From a checkpoint of a small transformer trained on Wikipedia: embeddings untied during training.
Each number is 500 + 25 x the weight over its row's rms, rounded and kept within 0 to 999. Layers, rows and columns count from 0. Numbers have three digits each. The size before them is the row's rms in percent of the matrix's.

# q: layer 7 attention query, 192x192, rms 0.154, rows 173-189, columns 0-191
# k: layer 7 attention key, 192x192, rms 0.157, rows 173-188, columns 0-191
q173 108:463481525584492520529498465486517519522508513504515537515473496495486530530464533508490534490494517467487509503521555466463489511501479485485480507507471509542487544470512535524517494536429559522523477465485475496502467470511494496515513479485512475473486468508448521452507468507540502536521425525485500513507522479559472485494526481509521489475463505521514500498495507491499472569507483528495502526504470510484488492477471514479529499514493514470507485506480484484502546484505513453465527505473497488492526479492510529517477497535534490508493504501528462520490486558508494465
k173 082:490502454495512483567523454507458495496497479469496520446482503497489516493501514547503483508482525461518528455514541483477493517496498483507520507507486515483501567495490515562486502510455504506555515487507549491498520550486494483483509453492540483484502468508495497494514485484496495499483476520518511478535490511518504487484489514527507493482495477530521496508483500501539485535441497495500503550471456500487477506476457555445506527514452507457503470541513491496487496469471547485550491534518506462555521479480469520530511508510510525513492552492489520499501460542509508466
q174 103:493492508509505471497531528500460475493491507500494539500507506508499515510432523491505521555501467529484484465484512485498509486533523453467488528475505508524499510502481490519493510534459549470463434449522494482495528478484460504533482517525547488471525489473549520489503458501513542508506491461484492494452536503463481512535451526501493480483503458541561466508511494518476525484519459504490507497494528541481524433504500489517498544478504511475497535548489496501553517522501461528518536502511500470485499487500526508500520562471487520485495476513497506519482500495493481535
k174 119:510510460524499457515516498535470482478478486535489535493523492517487516510443526491488525519499514529487497484470512490504502506537566468422478497474505512533503474507475498501480512541469544462461439460512510491505521479485491501531487513487509476469490499477541534482526468501486524478491519472468501489459537506449518543536441501471492488499492451541553481539523506522490497501513470540491482501511500526485513478528492495490481516483538510482486519530483515512566493516517474484525544505501524502519493519499528497473528565471478493506482474520513525506492516489497494532
q175 111:495487483531489487511525482525502531474514493457479482494516464533517494468490509502482470460490489483454480502503503477476493529492478516512483501534455491478513537464500499519484524539524512522514485478462482521479514447492551478485535532453498501508529451530486484498496503502528541519494522530487521520529516507513525477498509490531471523481494461488500486502525509438511515467506483480515480533507556518537556510468461515478527460482469516526538512487483516513462516514541511460458524514559544497436535480531521524487486467518464467509530491494475511496507529516464505513
k175 110:504449515463489517491523463491474511470515449467478486483513500520506509470521512524499461473458480516490488470490516475459474521489519521535547485542492467494528547499507490522517506520524489533534532483510485548480523465473539500485532522530505500501543474525488471486519476492523510492498528510511494508511505517507523493492477501535422495489509476501493494487508486463480512444467484467509473525484519505545544499461449518478532486472458512503505522459473515489444491513501530503503504508591523474454535486505525505498515454493477525519516505501501517481533519498490505532
q176 102:488493487503472504502523539477494540483475475524486567481525474486512499504501480503496514522502535457449493525474564471488524501464432534528499491509501549529459549528557451480491521503521505543470520493520490526466506535511541514473503486497524492468490484537504482538508511502487482490484485533511504528521502494490485487511518485517458499509528471489510528505499499464485525502485476500488501520570509470536529506485515451475503460477477469526496446506466529490474495543539512517503476505487453471499530541501484477470476498537473503485523480507512518489497528509509520462
k176 102:514482486462484491531541515519497525483513465509480545479490512490506502498526484535474464533500494477504505487493533466492516502466482509506499513543519533482472558517529428503457540509540482527502538484539521519484495537470537537449510501518505490453509474531486480532512500490494485481502485504492509484547501502498509476503515493515464483510527500461488537500524493500476500501473499499514487519543504433548504487482535447473511484508450471518504475494484514464471458512471542526517469502513474464501562564494475486519492510548448502485494528515501531490518497500526493497
q177 108:499502467460498511516506496517473472540485452510481495516556523472467540509497464509493511519467512521474464473514484489518496479504486507470504467489515515489476509538479504530495513455524512476471498461504516505511516515512486513482494546491563487527535500518478510491519520536495522476450536514482492487485451531460460499537515522509499472481503484464538486542503502539500458542493475535504512458506514493467499469504494491497482484510476509478503504473500498494537528533490483486517475478505513461485481574520522490470501536495497564505490516518565531560481437474490525497
k177 113:515498473493532506511519476492463491504492490510460470523514529486463531503538505498507498533458509498501501504506483511533504507512511475475508509508527500488476515514491488533496488458539529463476493451497514501529499523497485545476504535512547491525528547509472474503497517528466526451441564510471483503482466545486458481508492531480469485470515457477502515548487484518485449537507483502501503446467497518481510449496503488483488495542485543490517535469515469485526506494472513479531458486506520471513493563491510500489503503501495551496471511500524527569484441476524497487
q178 111:503532507469469536483504483514482518468486483510499486497510435512506500493495492553510504508511470502518506510504530525512517463465478461466505515501474535555542488513530491549486510527519489484477448467494503479508513517482456511450506519520525516520495527498528533463505468502482490478509504528514488471500501511509487479482495519492542551455501463568521504542485473499520402472507455503484484484470500528476506443503525507492517533524495506504481502518463507510548530514473526460483538481473497489511488490479534492516532503443531483498489501530509527532491465497500497513
k178 114:501500476465499518454473477507505494492488482510478487513513428504507503493482498529511511491503487516527506526500512525529513470503494471512490508525472516551498498510494510545488498516528492498501437475486529477509515471459469476478512515519552513499501509485523510454516461457473497474493533517522504477495505518519473484500525509498497546435492450545544504554497462502515438459498463505485487536438523535465509437508531527489490516508507498509520510492475527505533518511461534477505523491492514460514486464489528510522536526433515510491487491524525500539500453495501525522
q179 100:492510488550517466491476562503512489475471498518512533503488497473531497478461514465524532496531509524501503488470499486519466507540493481506481493523460498516487523525489509538511467466490507466543504521463509523524478438497532517551528518495472517462438504515512523526464491509502483440499543477500512478472479518520517501483488466510517497465480509469501510524460508542483508509486463467520511512493530525507482493476520457512501492480542493486503492498516504503536509462455514489482468526501543454479483468462491472468469541465499518533504464486459512537462524526520454521
k179 118:483536500561475458499476515493487493466452481535542548510498543468522499508446521448515507518525479520484508488463504497540489490529517478461500492510492521502499532501504501513533477466476523462531498514477494490529454441510529547502479467499507522489444502532513523505465482513482492451500515485505537509472467536522541480492480489488489507488480538497490500511477530531486514523500488486486497511482511512538503480477494459516508494487547482507494484506530488464544521511495540495484478502478571457484496501469501487458471528459520485523497506497440540538477509499521486517
q180 103:502446472532491499547497504507520500504493534506478515504476472567504457488473484481508465486503515475497496521480511491481464454465474509491513505485464528513487555485530465503482523514504513515535455481497509489490488470518472514494511487493566461494496530471547498508534486491488465458531495435450487483494517513531488474500507479503477528545511476504498512510506530506453507509496524470520518541510522531529498501480516536497482490481477504587522511501496536479456484501528556507467521527503531474501532493532505491456498490484478497465492494517485489558504535524523483491
k180 117:481431484507477483529498471538498495531484508537471503473490481523509487484483501491504486526518501505494543505455486490496482486475514524511508462511511497489481540489528496499466528472490496511540481497530504523523502478501500511496496495499558473508470517473541503515562472453482465476511469458450491493500511522547519443497504515494466533543501493503483525493490519503463503487478499453525503482549514511520498509483526541491499485494513497576519468497491517446472489510539527523502538542548519480465508507555521466441473514505464503460507489537495501551495501519513500501
q181 109:491466496501526494519513499472433508475454466521519510503534444453518520548476472487454524508435556492461480474523520489466528491498511513471508496498531518478487488531499483551504479515470491497502499504522516500546480505488478551509478484520510506501498531468534493467510466498489516488547512534481497501492511498513514481479451478501477528495512512504502522468466521521476492509537424503507513495530529493474508532538493492496479534508489535532476522515508550532514517456540478525524486473470495463503454450521475536512520494507505457496518538511512492521516510482513503521
k181 110:510495471516567470519496524505466504463472429499494533485521487490531518545482503467457463508444542505525504458521533491472511518501515505437495497483529543497507492528471471508471513521481496478506456515509523488565480503461508528527459523498497496514477542475509502476513510488451514488528529524488494491510523482505528481485475485478494513486504512486498526491497539510476471524517472490517505475517555478488481536538490502511467510507491490542483518515506545531526537462532492485519527489486504479486485451526460568494513501509461472479494510540500508494496489514511521543
q182 106:505520474502488523517533491539492520446477562520524495486507505527503518519501503464477478480513507539512510525507514489476511504558561502459451496476445473484494526500494497518470528500511459498512486514497522501492513520501492516500517513541523528526467473487502490489490515520502482493521501530501473501461516515554490489532485489504472478509473520526483524502531487510476498433496486554466473512522492483531495491512493476508436463504475503566532520428459507494511469444501480454499451497532536508484530483547496489499523499477477485528514489493526515525501493510552492489
k182 114:517514462513509503492488518535507489490489549507514504485490494534489511490496529457480492491493516554540520535505511523499513496567554523462466498485503476476494503484472477492449522521522471503511488519517491508484488495494513510511488541490514535496467483466492491502499506491510470510521529533514458493486515537564501463537448460535466515487467531510494519514530485509490505471527462512470476476552501512538489459517508454486456478471511476563543538438450481461534509482511493486478484503518525487484488464521492494518505513470469494502511463514502525506558503515512475498
q183 117:494474479527475559517496500519519471493500557534499472476529507500477527489501501514476509491478501474519498434488510493456551515511540526512484508498495441484488458525523536503496505508510429500531538496466502502499496505462483490505536499485496463498452470491509491567467550539515500531536493515485500502541469504509506514505512503536493468508453471463485531498483450509539524434495520527498481448527474473527501525530483514532486526468499516461507521522488491465518492538535494506487482520536487498491489471491502521519514505524492514502512482508476508495502472538483535459
k183 111:508499481535483529515509487496517490472508506523490463506491514495492517485492495517485507501471498472513479449505530501461545499501522524520493508502525453462492475576528508513490519493496422472516533511492507483510502536465488503508540494494494492511454488488522462532488558557537499533549516521496478488497477503514497511544502501522488477476461489466485543522480449546542516435477488521487467450519500472533487519532478515537491498493500529454490541536508488477531470528493490498502471507522497494495491443470492510545498510514512512500484493478475516495540459527496518476
q184 112:495469526497502512464511444533485461535508511502499453459493527472517480531517485538484490505475513507486503533532475535498494451452519469493539504494499474466505487551538531518503490466498499489537477504473501499549502516504495504471511504505533464490530515505480506486510488518521500501463523456504519469509490517524546473513495544503503555462448494461511506509465478469531474551494464469527482463454510530433499523517497526488528536508500491509503538470529499524494487521545483486463512474490542483494451465495498473539506505482548498516512499522494526524469486513502486506
k184 107:470450532539520521466510451488500474520500501503507487510513476476497495556512478511491516506487524497464510509543489533498489436441501509508542493482488506528524486527544519501547466483455526522502461481476492505545501515517482496500522475520523481507515499512501508477500490536507478500475513487527518515501485485502526465476522530482520535485459502506512462499491476479532481525489480511531503481441491533418518515482478542529508534506507519489510504503512504553497530524540483476448537478444530493497471455483498506521482508491553490505521509504544448523459510489497497494
q185 104:495481518535484483483560498491492474517495540520505530476481492480495538524504544469481506459491493484469528498502497509509529538521551432493469500479522480519469510528499509484510479491509470570511506519485504494473440472505528479531553477538514497439532491525468493486491480519541471524486487510510481531483532510529522530521525500523492498506482521509534491475510453491489533477475483525491452543482449503517532479503486474494489501488490466493487464520508515558502480503494497485528493514467456458452468468512472522511498534479480527512521506499522499489544535507518483468
k185 111:470490544599483482519530505516535460518493505512504563498488495470513497504474509482464511470523520499513533474521497513518484502521527464485498492488508513496509496495486499490519453519460516534461500498493476490457438494534500510508508496503507486462496483531496525500469487507513468528466478502510536531503539496518540521491506487509526484528457513499552462453546468484499503534474476538473447490521454487507503465466493472536497499503494482475496447540463507546534508505498519472503523532478494486483483468501465515517492520518494483527547528516555502487502527490509493471
q186 112:518546491481492503490502464461483536507530510511476525511494525484465491480496461477465455486557510464524547540514470547553526514507497471511486456544496480494509499493475509487487484521510504476500536517501571519498471487517480489489525489480496489533502504477502464491492485536473491508550535463538493467533491516481506507480490503471501510479552503508533550487473470499488493464502493477473506537520479483488486443456491492511513503512520496501475461517476511533493535494414529517487475491477506507522478490509512466485507538502486525482483485445532512453514543529486500510
k186 114:518557480487488495478479483458504486518559505508524496546498507487491505497502496496487459464556495486518521540480498526544539515532486486574472459555509516479497520473490523477481499486508506495501524503476571521482487470515525488486499490521482488535515503475499476486473486515519513519524530477531501515506501520498486485449506501474460495471544519520551548498470476510468526461494497485454508512503474493503500445495471493507522515503518508483486483501489483502460540501448499513473462471523499485517485475516524450516511504480476535467493481432499498463524497533483536529
q187 105:521509476493496506520523500479514498499556491481499470522454512548514489512544474503485541504523507504494485520494479491464499503531458508499449508531489496486528489490501459509509479492501462501437519501511522485473504513497475486468485527531497486543533467513474500485465505451538493471488509517550493509468542439487490579496508502517466491494551505484495478458533494473471518480516490522510535532499492531492511521496452525530519495529485548499490479498490526503482453535521495463529482510531479550482521475496506539522532499493530447521471511453501491499545525468491502503
k187 118:531521486499513512506540474470512482488522510471517458510460529518530496507572493531498513471550491512509477522481472509454501524528466477533499488529463509477524489465494479494490484486527460474453535504525518483470467526505450463467494540508509498537508464499473482476493507474504491501477490515537469510484550460483494545472501518515475486502536499499497499475533479457480532484516510509492516518505520523509514528474459522483504534504473547507492464496498551501451469514508515507527496480526475555507492471487489517529586485481523455530502486466507501496534498499473495486
q188 107:520457496503498508488497498463526485479474499513508481538499510504501494510464540502512521511478503509463529486494477524478483483506496488502540505519516495484504433565492523509506416485520556539533489463493500525451449494509509484533496507474559478479530506505514438509473465507490478497499520436515535505501515496513502464514494484470503540450536501487531497489491454543507544514479492515479488505488481493478523527450536516490519500486524520485480468525500511535513530514513467477500484507484521475548477505520544497507485481509534559500479523471482509508472527490459519501
k188 117:550485460485513486501564486452495480470484520512526463503451499506492489500499532481543501495470466504500530499484471509482552488503508497518495506507514510467508436528493497505479443480521515544503508462498533535481457522496532484522503496511531488515539504523490422500463488530488472479495549459512475500512524531523499458491483525464479519464552484506518520500504437514499509547497515536465500484471476485509504517494503519505489527517473528492475466518531498532496497507497510486534468485495503486546527503473507499523516500507513530484505566485457500528448487508518522504
q189 109:488513510491456508490540528534529486507541497455517495476522477500516507492509469527467496458512502478480478504492437519537489481488526452484462484480530551514489542483507563474497489493511479551522484507507535488482500515482473453497542493497529464508528485512474512536495486498493490508484524474520491517509521536448483491562486488511514426502473465479500508539498455496524504491512556502517503496496453514485463523513466528538486510483453472515468459519480531514488520449474538499526485503498462511492472506470494504521469522522522480531509516498510527523488503492472528487